Weights of a small GPT-style language model, trained from scratch on English Wikipedia.
Training: a variant of Adam for these matrices, 857M tokens, 6536 steps.
Each number is 200 + 40 x the weight over its row's rms, rounded and kept within 0 to 999. Layers, rows and columns count from 0. The size before them is the row's rms in percent of the matrix's.

# down: layer 3 MLP down (transposed), 2304x576, rms 0.00682, rows 1367-1384, columns 384-575
# up: layer 3 MLP up, 2304x576, rms 0.0177, rows 1368-1385, columns 384-575
down1367,099,192,216,187,164,168,207,210,114,210,185,174,160,268,271,252,220,173,147,208,180,298,258,182,128,166,222,176,145,204,204,211,187,155,202,280,156,192,208,191,222,126,184,166,196,179,193,200,221,152,242,197,222,240,210,255,195,180,266,189,154,227,286,187,235,249,196,202,184,192,329,246,244,136,291,237,131,184,269,242,182,193,137,190,194,193,87,239,198,166,251,193,162,184,288,154,148,164,200,177,173,172,179,207,172,191,175,139,256,190,200,290,217,278,114,247,157,245,168,171,152,250,173,250,228,218,245,249,197,219,190,182,189,254,196,191,119,141,283,228,213,183,176,204,255,174,182,135,148,198,179,152,226,124,215,173,193,211,212,227,248,222,257,237,209,206,189,153,212,149,196,296,179,200,140,146,195,173,223,226,234,141,229,193,121,205,167,107,206,175,216,165,175
up1368,068,154,183,150,214,258,136,192,188,145,119,159,180,160,233,245,215,187,133,225,207,183,162,252,252,238,267,223,186,201,213,191,198,199,158,188,168,249,167,289,218,148,193,181,154,165,248,244,211,241,214,178,224,186,215,181,179,162,107,195,219,165,222,182,179,146,241,197,219,185,206,193,176,238,149,203,263,188,116,165,200,157,128,143,218,227,195,125,187,191,202,226,193,198,253,142,245,191,240,265,248,206,211,224,124,197,186,200,159,178,171,196,239,154,209,134,234,230,170,193,232,198,164,161,155,203,227,166,194,146,193,252,223,204,152,182,170,264,303,232,173,199,223,204,209,267,100,164,113,181,226,181,180,191,184,114,153,135,158,211,120,222,217,219,203,248,174,140,228,204,234,227,220,223,173,216,230,216,186,143,175,169,177,199,125,158,194,141,222,245,159,69,242
down1368,073,235,215,312,183,154,250,174,150,205,251,246,227,279,249,241,192,176,283,225,209,154,208,133,229,178,183,204,206,183,167,173,210,211,194,203,228,247,234,141,215,247,205,293,207,139,197,160,226,113,218,209,168,174,212,208,163,164,229,210,164,186,217,164,208,258,168,162,223,230,211,255,208,136,186,149,75,241,294,192,184,211,274,247,208,173,155,275,210,203,262,182,103,134,204,182,193,151,158,173,149,165,196,214,253,198,216,217,190,226,203,183,203,234,254,186,196,186,247,152,190,248,216,223,244,139,158,191,211,162,204,180,181,191,229,218,168,178,165,152,206,186,222,196,157,194,270,173,266,235,224,160,163,214,201,177,227,196,272,204,171,233,164,225,210,189,237,220,231,171,112,205,203,194,202,242,122,184,151,261,253,210,114,139,212,151,224,213,195,168,261,218,181
up1369,064,157,203,212,190,190,169,205,177,158,215,192,154,142,185,174,218,161,175,250,165,166,184,140,217,221,226,247,173,138,177,204,264,135,149,223,171,233,235,119,192,172,176,253,221,173,191,240,140,198,208,142,173,205,149,179,181,173,218,211,228,217,192,231,159,229,188,143,263,155,232,215,283,211,246,234,152,236,158,188,290,128,127,253,224,210,187,161,227,168,207,226,206,231,272,231,153,160,235,195,195,269,236,185,215,158,141,161,122,211,168,169,203,182,220,244,253,152,269,191,118,251,231,205,144,210,246,214,232,84,185,149,136,143,249,219,195,155,228,210,139,215,188,173,148,173,306,251,171,268,305,224,165,182,214,199,270,132,174,89,156,149,207,227,216,188,179,221,232,167,153,204,228,209,165,233,178,261,246,243,271,144,173,244,177,173,163,206,198,106,218,242,171
down1369,060,161,172,230,277,259,219,197,215,321,201,206,125,234,216,192,231,171,188,132,209,219,204,232,228,187,194,159,140,268,191,221,199,248,186,168,299,239,168,233,156,249,248,193,127,198,207,204,182,145,218,234,241,215,164,174,262,259,185,179,194,204,161,173,217,203,217,223,163,271,194,158,193,151,146,169,231,211,331,160,153,239,176,200,224,180,170,198,164,200,142,241,268,165,139,205,198,318,157,213,218,254,186,178,203,251,237,193,292,138,166,263,201,231,159,121,129,201,160,193,241,180,135,205,209,161,189,182,271,195,162,199,198,273,98,199,148,219,185,127,213,141,177,284,179,228,190,230,236,197,148,205,209,208,234,229,192,227,249,247,266,254,198,119,208,261,205,143,161,178,182,149,150,203,258,202,198,231,187,186,185,183,186,181,225,145,198,180,274,223,178,182,197
up1370,112,191,215,180,177,253,213,130,293,310,203,209,192,191,258,160,202,191,171,172,173,244,221,63,175,279,197,164,226,254,220,202,292,111,194,229,201,203,224,225,266,160,134,203,140,174,194,274,175,187,174,159,193,216,259,210,228,191,169,218,310,109,195,267,160,222,184,233,211,283,252,152,154,285,146,202,246,233,229,215,163,197,163,189,198,281,171,191,173,157,163,220,244,158,185,134,139,192,110,195,171,208,190,151,190,149,240,232,197,173,224,163,141,194,180,189,231,202,180,265,195,154,281,145,192,222,216,163,159,109,137,232,191,87,185,179,164,251,244,225,206,259,199,203,210,243,159,199,163,173,166,177,211,194,262,243,232,179,213,241,211,152,171,191,210,211,210,216,207,169,218,186,219,197,160,200,222,134,145,231,255,196,222,224,153,182,197,178,200,141,199,208,166
down1370,125,196,229,173,134,133,223,195,227,183,162,213,206,155,222,205,211,166,171,216,188,209,216,177,217,175,225,174,142,159,127,201,224,133,227,215,231,220,254,182,219,141,181,222,241,226,197,240,230,187,197,162,270,216,290,301,229,295,218,223,256,246,227,174,278,209,163,243,169,166,198,195,214,200,240,163,209,233,218,187,261,206,179,254,220,234,161,120,171,215,203,201,171,205,262,188,204,98,229,184,182,213,190,201,149,227,194,233,209,238,206,253,236,162,181,220,153,138,142,233,240,178,157,103,193,223,203,178,187,215,189,231,199,210,158,153,193,261,183,236,171,255,129,171,221,201,119,267,188,257,213,142,221,203,176,236,220,183,212,211,185,197,184,198,183,206,129,134,218,162,259,174,228,219,201,196,207,219,232,161,211,228,216,216,76,229,184,211,236,181,207,197,186
up1371,104,190,221,209,229,261,210,239,273,229,193,220,170,265,240,183,217,183,234,135,223,236,202,179,191,174,206,151,172,170,173,189,189,226,231,144,142,136,281,140,221,192,183,180,144,128,200,187,204,150,227,207,217,228,261,219,220,208,232,171,252,193,218,236,224,172,127,249,185,239,196,223,146,209,223,248,234,186,193,304,182,172,209,164,192,183,188,209,225,187,161,152,215,245,148,191,174,284,195,231,155,166,194,233,202,185,215,238,264,182,172,233,255,189,202,183,215,233,153,177,224,209,146,255,175,192,168,204,248,199,191,199,196,253,197,201,195,183,179,220,212,223,196,161,199,235,203,155,220,224,158,182,222,180,181,203,216,226,198,205,212,221,246,161,168,291,225,179,251,268,195,248,235,259,242,146,195,236,269,236,185,247,197,214,181,191,92,233,240,226,205,189,210
down1371,117,210,92,153,236,166,234,195,226,236,227,236,200,197,204,166,206,212,133,261,228,210,192,185,149,193,252,250,203,219,249,203,172,152,182,262,196,228,233,181,223,246,155,190,176,227,251,217,188,163,187,239,222,110,166,116,122,213,200,159,171,220,174,177,156,133,231,181,199,175,208,247,190,148,236,224,197,233,180,162,258,140,178,158,181,249,127,198,212,213,214,187,219,214,213,236,223,153,194,209,236,178,177,263,277,204,261,123,180,179,136,190,188,150,147,173,173,247,222,174,197,172,246,229,184,229,202,211,186,190,228,191,197,142,200,212,164,166,188,197,276,169,179,253,196,180,353,245,195,224,218,255,259,277,199,145,218,183,147,199,219,196,255,198,201,186,214,119,159,169,200,180,203,181,194,201,162,220,148,188,250,231,146,326,215,189,222,182,220,192,240,207,185
up1372,068,214,133,229,226,204,181,168,151,217,205,266,182,159,194,212,216,275,203,186,220,259,218,226,240,123,151,298,215,176,157,179,110,183,216,223,229,171,190,187,281,199,198,187,149,157,191,238,144,230,246,209,150,187,254,132,178,176,186,212,192,166,255,199,162,213,255,165,242,264,188,155,153,239,189,206,156,265,205,194,174,183,202,193,254,179,215,126,276,175,165,164,220,198,245,166,221,144,291,170,186,206,195,196,186,185,260,217,264,270,201,251,241,230,183,83,205,215,169,221,178,250,207,221,232,173,231,211,181,273,218,139,175,218,235,182,293,157,209,200,158,212,208,221,220,158,245,149,170,207,247,212,153,173,245,154,241,193,150,207,246,160,207,135,183,230,120,177,178,167,196,218,180,134,185,179,214,214,127,208,187,162,165,152,231,227,245,168,170,252,228,120,256
down1372,068,186,205,193,191,223,266,206,173,153,187,171,198,250,218,231,187,147,215,197,137,199,200,138,140,140,182,90,199,131,231,242,196,159,233,136,148,214,253,249,138,183,185,184,174,295,194,201,219,175,168,208,245,237,204,216,281,232,157,160,237,187,173,174,221,146,245,274,175,120,187,212,180,185,247,202,200,185,231,209,187,214,208,208,186,224,250,152,187,257,210,169,196,222,178,136,224,280,102,227,169,227,159,190,196,190,196,247,193,176,250,154,196,196,263,262,230,237,239,137,210,223,164,277,164,229,131,197,177,182,233,150,190,177,184,210,146,241,154,202,217,247,205,142,235,226,253,234,225,196,182,252,245,192,204,228,161,248,261,133,234,216,231,248,292,150,226,248,198,217,209,212,184,175,237,205,245,215,162,146,223,242,193,192,213,223,198,208,255,219,139,215,166
up1373,092,212,203,264,237,163,258,177,184,137,177,256,180,174,251,191,218,142,175,150,206,265,198,283,225,161,254,218,227,143,223,236,224,218,213,240,205,218,232,219,203,241,166,235,238,206,211,150,209,155,225,105,192,203,247,234,253,249,172,209,176,173,190,236,244,200,142,256,244,148,194,162,231,187,250,225,154,260,214,224,175,229,217,183,109,204,221,247,200,259,228,187,167,182,200,206,182,296,129,164,142,197,183,245,269,141,128,241,186,175,170,141,276,247,201,210,183,212,188,167,134,138,176,299,161,123,192,223,179,159,258,296,184,170,131,157,229,221,170,162,124,167,200,131,100,182,168,160,257,217,130,280,239,221,158,257,227,263,208,214,200,170,219,188,185,267,151,278,195,188,163,170,126,183,246,222,229,188,282,243,162,217,212,170,99,188,213,226,199,202,268,148,215
down1373,096,252,193,183,230,195,142,178,210,150,328,170,214,193,73,192,198,191,200,218,203,159,218,197,241,201,225,164,193,180,163,244,148,134,210,278,185,107,201,215,183,299,125,162,327,146,234,276,207,212,203,176,207,175,216,163,217,158,207,226,215,191,132,189,153,167,206,169,217,179,154,237,152,209,165,174,227,223,231,161,175,208,193,252,222,181,253,208,214,243,219,195,228,152,178,190,171,134,151,231,233,186,267,213,191,196,149,184,154,180,209,199,149,152,194,129,193,242,172,190,193,237,213,176,195,256,219,237,194,210,175,221,157,170,153,200,178,184,117,251,195,196,243,265,314,193,282,188,236,86,174,205,168,208,181,207,199,154,216,152,176,236,147,96,180,226,263,238,220,224,200,155,228,210,162,178,267,231,155,224,179,238,183,271,246,169,230,150,248,188,260,235,199
up1374,081,143,168,181,223,150,195,181,220,159,150,170,213,183,164,237,197,170,165,230,178,228,198,241,201,216,158,190,202,234,144,172,168,217,252,166,138,221,217,112,175,174,229,137,230,207,220,211,209,223,152,235,202,213,187,197,160,200,175,237,275,175,174,185,295,182,166,225,182,206,227,157,216,211,219,106,161,169,144,189,130,244,165,254,154,195,203,175,126,240,155,204,196,243,207,203,166,178,200,211,222,204,251,222,308,256,189,233,134,230,221,255,199,196,201,168,191,191,201,206,227,194,175,169,147,200,194,246,200,250,223,179,209,192,177,114,242,174,191,175,121,183,265,140,274,188,141,284,155,222,178,213,167,199,219,158,170,213,179,229,151,170,197,163,179,138,188,171,87,141,237,118,95,224,208,159,136,241,219,203,213,144,214,236,212,154,248,186,182,170,193,220,243
down1374,099,199,234,186,215,278,237,257,147,283,236,144,248,164,125,201,190,288,192,215,188,174,183,143,233,131,225,217,188,164,268,212,183,184,220,188,233,234,219,210,258,160,204,227,231,255,275,189,225,240,203,258,244,263,182,191,203,180,123,149,131,217,164,215,161,247,193,206,186,183,138,220,200,232,165,226,183,289,251,252,264,155,197,187,260,185,189,151,252,159,175,200,207,183,148,178,185,182,210,191,239,166,237,190,158,201,221,249,212,179,230,152,167,174,233,199,176,210,263,190,215,178,250,227,261,95,193,203,212,183,199,139,145,227,174,270,149,156,165,213,265,201,181,194,208,214,260,199,185,149,239,266,183,248,64,95,197,152,213,172,162,222,204,226,197,171,228,186,263,192,152,157,174,254,234,246,159,136,149,164,203,233,131,109,245,208,220,227,178,251,170,173,197
up1375,069,158,170,246,164,287,212,222,193,235,174,223,227,226,187,281,288,171,150,186,149,106,166,205,200,223,178,141,133,148,156,229,268,172,121,154,156,239,285,159,150,277,136,187,221,150,171,181,130,257,239,138,222,182,274,159,260,150,160,183,251,180,190,156,254,188,187,242,184,201,184,211,185,237,246,212,214,235,213,179,178,178,229,266,146,107,187,253,145,209,133,212,143,190,159,169,224,264,175,229,149,225,168,145,251,214,263,288,221,178,198,150,256,187,204,163,213,231,160,207,167,144,149,168,164,176,232,208,139,201,249,265,186,220,183,222,201,216,219,176,155,184,182,243,203,203,219,207,188,214,228,276,186,186,214,165,144,214,156,170,198,192,162,238,228,179,230,216,188,256,193,309,218,182,268,131,248,255,177,241,259,217,184,181,177,233,184,217,211,209,236,183,191
down1375,069,226,231,174,247,180,203,205,235,158,190,172,216,170,186,221,192,299,244,263,244,270,234,170,151,115,218,247,186,213,234,154,151,258,209,237,167,150,108,187,215,203,165,264,160,246,210,187,222,168,109,264,188,287,178,215,177,224,160,196,230,212,267,202,184,195,194,196,184,197,178,166,265,192,128,150,229,202,238,227,210,174,187,231,222,235,219,198,200,199,215,179,205,311,248,164,227,155,212,190,235,182,254,290,213,234,241,148,162,206,221,265,143,162,161,138,152,151,285,150,255,189,233,183,194,170,156,205,193,233,252,135,158,224,245,157,185,155,194,93,217,240,178,181,270,239,177,163,230,191,238,228,215,188,226,164,220,182,270,199,207,169,217,157,184,250,180,213,223,163,221,90,249,277,249,172,206,219,149,176,216,201,219,223,224,190,198,182,217,175,191,207,163
up1376,143,216,201,166,240,219,222,123,178,208,277,161,194,94,227,210,223,143,239,101,189,158,173,199,271,215,270,213,170,247,250,210,200,163,172,209,203,280,249,199,124,251,179,255,147,163,206,235,190,226,194,183,232,195,231,153,269,219,186,124,254,236,168,193,215,200,149,204,207,220,138,161,283,174,253,216,217,206,177,188,175,200,210,164,166,195,214,157,237,180,247,244,207,199,236,193,176,178,171,190,233,260,247,243,201,143,148,181,216,179,165,255,135,217,155,204,192,220,233,206,224,207,164,250,196,165,197,212,144,188,213,244,217,150,200,217,245,190,175,239,259,208,242,226,251,259,210,149,175,201,246,281,184,206,225,175,246,166,239,223,206,222,182,192,164,193,164,197,274,275,189,311,212,138,180,238,251,155,106,221,196,200,249,231,322,131,218,191,187,210,144,166,237
down1376,115,200,264,228,260,223,197,168,180,228,291,175,198,70,198,173,245,239,214,155,127,249,193,193,191,211,197,156,181,142,114,250,270,199,193,177,172,235,143,177,181,234,246,196,220,163,183,258,227,181,248,204,145,244,190,209,249,214,234,239,160,217,189,217,198,195,203,222,196,171,178,196,182,231,210,247,164,148,311,187,213,201,188,229,177,230,199,206,246,153,256,192,230,215,211,211,146,169,171,174,198,199,273,166,135,171,231,221,226,146,136,251,224,157,247,135,225,150,220,208,206,128,137,245,285,207,183,198,195,213,261,143,147,260,204,169,192,223,204,223,187,230,252,131,213,181,168,150,189,167,228,208,225,90,230,158,170,174,202,192,223,233,145,175,92,270,110,204,215,198,197,185,280,243,180,213,170,247,136,128,266,246,215,178,177,213,154,196,196,172,223,190,273
up1377,157,209,200,213,250,192,184,249,221,272,158,140,241,221,162,216,120,164,139,186,191,238,157,261,192,264,199,198,190,167,273,245,202,179,220,172,177,209,235,146,217,203,205,274,162,193,184,176,203,196,239,177,182,243,226,219,164,194,181,194,218,129,192,214,223,279,233,215,215,160,161,181,143,190,180,145,277,231,230,202,169,229,127,219,168,218,234,142,188,184,142,169,250,228,183,172,187,160,175,199,236,191,159,270,221,216,123,152,200,174,266,192,155,196,211,181,202,191,164,199,249,133,199,204,188,211,204,185,198,205,208,210,238,286,217,208,173,136,230,231,168,245,130,196,273,249,186,200,245,185,182,209,205,260,220,158,190,160,141,175,167,238,211,188,212,198,178,178,195,202,230,186,205,223,194,197,205,168,148,173,204,232,138,231,203,200,171,224,190,145,190,211,206
down1377,189,177,196,245,171,232,188,237,127,243,174,194,189,142,189,186,168,158,287,216,187,156,143,229,187,152,185,167,213,163,300,186,264,215,198,222,206,181,168,215,252,168,166,223,160,136,189,178,236,186,220,160,214,241,279,146,173,205,236,233,196,197,216,271,193,248,261,215,127,226,267,181,237,137,221,270,261,198,244,152,264,152,188,289,264,199,198,263,188,194,217,234,226,177,187,194,179,202,248,308,174,254,179,214,277,171,218,213,184,209,260,193,137,240,174,203,254,168,230,215,280,217,228,143,236,190,265,218,158,158,250,197,229,205,183,148,249,196,211,197,135,231,163,191,192,154,206,228,227,285,181,191,179,166,216,253,276,174,198,123,133,148,183,188,164,205,181,231,163,145,209,180,206,156,174,205,223,203,209,254,127,204,248,163,206,162,153,182,150,177,230,192,182
up1378,066,178,187,173,198,228,201,246,243,244,124,191,207,222,224,223,264,175,193,191,176,244,133,149,131,188,195,224,238,182,168,201,236,231,216,193,169,196,186,153,225,276,217,165,140,132,204,221,147,228,228,217,181,183,200,218,253,131,242,243,215,184,179,149,217,226,189,102,215,278,261,234,245,236,186,200,224,171,191,215,179,204,198,144,180,248,186,148,201,124,204,179,184,168,235,214,199,284,233,228,196,132,223,227,133,139,190,153,192,161,282,263,247,137,131,217,221,234,138,153,201,313,280,189,164,147,213,298,200,161,226,198,222,152,178,96,136,218,234,226,232,175,241,169,195,193,220,170,244,190,196,167,209,154,201,179,203,200,211,140,145,229,206,162,199,194,198,212,257,142,170,223,230,315,163,111,238,234,205,252,206,181,290,190,173,140,205,179,217,130,224,195,210
down1378,073,212,222,175,208,131,167,206,207,225,261,219,204,184,141,148,200,218,191,159,215,184,235,157,191,157,295,182,122,187,173,188,175,243,161,177,249,156,255,234,239,144,243,225,230,234,203,166,223,146,213,180,163,195,265,178,145,273,224,207,172,210,211,209,118,244,202,168,179,93,173,224,200,195,239,191,181,228,206,197,269,250,186,273,214,145,158,236,240,163,272,237,204,190,242,150,190,103,136,182,150,254,120,198,234,258,272,245,221,196,135,109,220,263,302,194,203,203,257,210,192,162,198,182,193,161,158,176,170,238,193,258,169,280,150,234,207,195,178,189,245,228,127,227,159,172,222,170,210,188,218,194,192,246,184,241,234,188,182,261,260,291,217,234,182,229,211,141,195,242,209,185,181,132,167,249,178,138,161,143,253,231,272,177,217,204,206,201,203,198,221,212,175
up1379,061,236,184,195,162,235,178,202,203,239,164,203,186,213,245,167,206,174,144,185,190,174,274,203,174,251,235,192,230,237,186,187,136,145,185,223,245,169,133,176,187,197,281,205,181,201,205,196,202,267,167,218,201,172,218,264,150,251,222,168,227,181,282,240,191,242,178,239,178,175,218,162,106,161,199,230,218,141,250,186,216,150,154,197,232,216,228,163,207,209,217,221,248,157,167,183,246,223,189,194,177,209,206,123,213,241,290,230,189,187,172,252,144,201,232,205,195,234,212,181,147,125,220,173,247,230,213,225,236,161,199,244,179,181,194,252,188,249,178,235,141,265,184,201,255,201,202,216,202,133,200,128,217,282,230,208,195,207,229,190,178,170,174,253,222,163,135,177,191,207,151,163,171,204,187,145,161,229,180,184,171,180,180,206,272,194,123,317,186,290,129,253,242
down1379,061,226,203,197,293,248,240,180,166,195,255,209,164,188,172,257,199,234,195,185,186,194,197,235,284,188,164,225,259,132,235,245,276,202,183,179,173,238,234,184,216,183,195,235,167,305,252,128,188,176,206,179,216,220,250,150,229,198,230,205,182,184,176,140,230,157,243,163,260,279,221,174,308,179,216,226,212,236,204,152,167,203,274,154,210,191,150,165,173,226,220,213,171,201,226,139,152,201,177,202,214,204,165,242,174,156,147,199,168,231,183,133,226,169,199,218,180,159,162,180,200,254,230,223,219,180,175,158,205,212,228,150,211,188,215,233,177,179,236,269,261,175,210,257,170,246,137,184,233,189,215,223,259,74,114,199,219,132,230,186,207,203,118,230,191,212,168,179,197,214,257,229,223,189,177,224,218,124,209,217,190,215,216,123,186,206,214,143,191,187,212,151,207
up1380,059,248,161,240,145,229,254,190,188,205,270,269,224,251,182,198,163,242,269,216,230,222,208,193,226,152,177,143,165,143,223,274,132,147,151,233,218,230,249,161,169,203,230,193,213,113,160,226,317,197,175,234,227,156,208,178,255,282,264,218,223,200,190,226,175,258,252,252,217,254,178,184,242,188,254,210,245,169,231,200,211,204,199,225,150,247,136,174,238,165,204,143,170,135,237,224,176,172,138,184,263,173,219,224,201,227,181,278,210,145,207,175,230,171,207,219,177,229,174,130,204,189,210,192,221,91,202,192,202,220,237,253,136,191,250,149,240,215,192,244,144,243,206,155,219,205,256,191,306,165,164,262,212,180,239,110,155,186,173,130,180,198,237,168,167,199,170,243,225,215,274,198,198,170,207,223,161,210,181,217,245,202,261,127,203,130,203,290,201,188,256,218,233
down1380,062,220,239,214,241,210,156,244,260,209,121,137,179,170,225,148,197,232,138,155,134,173,193,212,158,201,172,270,220,195,234,164,197,279,224,187,198,150,214,210,272,201,215,212,134,238,175,204,113,213,173,175,170,245,174,234,186,209,153,162,174,256,127,216,160,199,223,194,159,200,248,228,181,213,178,176,139,181,214,189,197,242,230,170,244,150,226,277,194,264,179,245,204,258,223,187,242,173,283,119,180,164,189,223,183,197,239,163,255,242,246,226,181,181,214,231,173,131,253,225,230,198,168,226,191,265,231,253,236,229,185,130,255,202,140,220,175,149,168,119,199,156,244,233,227,234,120,198,173,233,213,158,174,213,129,263,263,254,256,182,214,197,190,263,242,171,193,216,131,184,171,219,215,281,275,145,201,173,165,216,127,238,156,238,184,287,132,157,148,217,161,181,247
up1381,064,206,217,250,129,226,234,190,249,260,181,208,241,228,191,258,229,149,161,212,211,190,207,169,206,147,288,227,199,201,233,229,235,165,71,223,161,187,213,264,225,175,199,266,207,212,219,261,159,255,208,210,208,201,231,271,178,217,172,248,262,241,229,188,203,196,273,209,307,157,171,196,174,173,195,213,162,207,244,210,252,164,178,197,219,200,281,125,248,218,186,237,177,179,127,233,202,223,194,171,216,180,167,168,183,189,263,152,260,171,265,161,144,198,202,210,91,204,210,217,217,175,209,262,236,212,220,225,220,236,162,207,167,216,232,242,175,193,166,189,279,269,206,208,218,161,187,228,196,194,243,278,144,197,202,172,154,198,166,252,160,205,212,170,206,223,189,198,181,173,154,234,207,239,211,189,281,241,198,150,226,159,219,181,185,175,174,145,234,215,203,78,186
down1381,072,199,186,170,250,152,203,169,200,202,173,162,158,91,219,238,176,165,191,153,179,201,204,284,208,272,184,231,268,236,198,183,241,235,204,178,229,261,255,104,177,211,221,186,242,213,213,120,203,226,221,238,221,216,196,213,191,202,195,132,146,161,238,195,222,231,160,252,218,207,255,180,247,137,263,234,251,233,180,208,237,245,251,194,227,220,141,252,245,244,143,240,197,293,191,182,161,95,224,185,157,178,245,253,209,199,188,280,242,163,235,236,221,269,183,89,234,167,131,220,181,213,187,149,167,187,196,196,173,168,196,196,232,235,114,193,158,221,210,241,138,182,178,229,238,187,192,160,208,153,170,166,273,214,237,168,166,130,246,169,234,228,201,186,174,197,160,117,238,246,227,259,183,214,280,237,202,120,248,244,210,227,259,216,237,186,208,268,155,229,228,197,166
up1382,060,236,280,185,234,132,188,198,178,167,235,248,187,170,239,150,212,187,185,258,227,211,269,219,215,241,175,236,207,265,170,131,139,193,114,204,205,133,157,273,213,185,196,149,240,233,191,227,175,150,207,213,216,200,204,192,229,181,220,176,162,138,187,152,212,188,225,212,208,173,179,180,171,223,220,168,168,153,237,127,235,124,188,193,199,200,217,251,238,134,183,182,146,176,236,202,166,250,223,161,205,206,259,213,182,161,224,194,145,214,142,159,120,205,217,238,222,188,260,154,197,191,190,160,199,218,165,217,134,185,222,163,192,124,255,188,188,262,204,189,226,227,230,240,164,197,125,180,197,211,206,254,126,145,156,158,136,212,240,210,245,140,237,214,277,152,266,254,256,193,200,174,186,190,177,252,290,208,269,266,156,170,209,220,206,190,139,214,184,246,219,308,194
down1382,060,202,157,212,237,245,292,209,226,186,143,158,164,180,147,166,218,226,213,157,249,193,187,168,218,195,188,156,237,157,155,252,178,218,150,201,278,190,210,148,242,185,136,247,220,197,232,177,226,147,191,174,129,192,168,201,236,277,184,218,205,235,114,270,142,196,240,203,208,160,309,191,188,200,187,210,218,282,243,246,240,247,198,142,187,199,198,245,204,149,226,244,219,225,158,176,217,177,199,150,201,155,234,162,225,235,234,200,201,200,161,249,273,158,186,165,211,203,161,217,139,169,229,212,170,228,209,226,186,197,176,227,173,320,185,213,279,174,186,250,157,131,191,145,194,163,196,187,162,187,164,227,195,215,169,244,273,278,190,154,171,257,103,209,76,216,192,206,149,241,245,220,200,216,266,280,198,225,243,174,215,218,201,132,192,177,201,137,271,157,189,123,224
up1383,102,177,202,218,200,215,232,203,241,190,169,170,162,191,160,105,151,181,157,242,240,173,193,253,104,190,250,218,265,153,199,150,160,168,216,236,178,199,199,167,226,211,238,174,200,245,203,223,147,228,269,149,165,270,213,210,229,221,190,261,266,178,214,200,211,220,224,175,110,208,130,241,194,191,213,200,206,249,192,166,189,182,152,223,165,128,183,280,225,208,150,180,221,244,182,198,186,136,229,186,161,271,189,227,171,217,188,197,262,170,208,213,198,139,170,278,207,171,191,219,224,173,217,149,195,277,203,177,178,120,227,72,205,266,188,245,205,177,240,236,241,165,222,191,212,201,134,267,218,227,166,99,230,165,213,146,274,190,179,254,263,294,187,244,210,210,205,198,174,220,238,165,179,277,167,224,208,249,144,219,281,281,158,200,244,194,217,202,192,226,240,167,186
down1383,095,263,207,139,271,216,153,221,139,208,258,289,176,195,268,219,175,151,196,167,153,237,173,224,223,187,170,190,184,142,153,161,192,227,175,161,257,175,246,130,167,160,219,174,200,186,152,271,197,157,218,245,185,176,203,275,220,230,202,188,206,161,145,213,186,133,256,172,226,166,168,249,225,196,248,160,272,120,126,151,224,159,227,266,116,211,219,168,253,149,158,167,227,132,194,220,206,227,246,183,211,195,209,213,134,240,205,128,247,216,185,202,193,298,210,215,178,267,262,210,199,243,206,234,259,250,176,200,177,168,216,279,208,242,192,187,205,180,173,236,199,194,188,205,266,182,236,132,193,206,278,165,200,151,248,252,162,221,201,220,238,215,144,243,162,220,147,192,217,212,265,227,199,210,207,254,156,197,207,193,215,183,229,236,93,234,262,215,122,172,198,193,176
up1384,095,171,185,200,210,197,188,254,169,231,213,166,181,197,197,153,214,193,233,169,202,168,147,161,262,202,271,145,205,156,186,218,195,227,169,189,200,148,220,204,235,198,172,248,212,139,223,137,166,209,213,184,121,204,218,151,200,293,179,192,244,208,238,257,247,172,157,146,265,138,180,166,183,181,181,232,245,231,203,266,240,231,157,256,191,237,155,123,245,157,232,202,184,239,246,317,204,143,190,215,105,220,234,278,210,205,204,187,264,271,187,143,223,147,149,162,202,104,142,231,267,188,183,199,216,145,234,174,206,231,251,234,229,226,175,185,191,224,169,222,222,144,134,224,222,315,172,247,185,210,218,178,241,200,143,183,177,148,139,187,215,191,255,183,274,195,257,181,238,214,196,236,137,253,221,235,250,136,187,265,214,194,223,204,113,184,241,167,261,225,212,203,153
down1384,082,170,153,297,121,180,273,240,250,231,193,203,220,202,198,194,148,218,193,195,177,249,277,256,160,224,231,129,171,185,234,226,184,195,196,231,210,223,177,176,212,176,210,243,234,229,215,186,232,151,170,176,132,206,182,195,221,158,211,250,208,273,190,227,184,185,221,191,203,167,170,217,252,187,193,224,195,132,202,173,206,240,163,175,247,164,181,223,108,227,207,215,215,173,195,147,165,196,280,151,212,184,104,148,171,207,250,248,194,124,202,196,201,210,166,196,203,212,214,220,105,268,227,181,239,220,196,187,179,203,150,267,217,191,217,205,218,240,268,141,216,231,261,187,209,112,295,220,214,232,202,188,178,139,218,145,210,205,195,222,190,203,140,199,156,248,174,142,115,215,241,106,201,213,181,128,197,226,174,200,258,242,256,208,157,228,154,228,162,281,187,177,158
up1385,129,181,240,243,190,167,140,229,196,220,169,213,195,142,125,204,223,180,219,185,224,176,232,140,207,198,137,150,164,213,223,236,212,220,207,209,180,197,265,230,216,149,260,247,133,192,258,183,261,139,234,224,160,126,182,195,171,259,187,169,210,182,204,200,221,178,230,294,161,197,187,208,163,153,239,192,283,202,161,198,233,282,113,210,182,173,240,182,206,202,145,201,247,242,238,197,180,159,162,173,186,163,182,193,137,191,189,208,221,148,251,238,147,152,208,192,195,194,171,226,208,188,150,175,173,187,185,196,194,190,285,210,212,278,132,194,176,128,257,206,175,221,182,200,152,269,254,222,225,183,221,242,232,265,116,192,265,178,149,168,160,233,153,230,171,198,177,153,210,143,257,254,178,278,229,192,155,234,120,171,152,256,237,232,187,167,212,146,122,161,222,233,249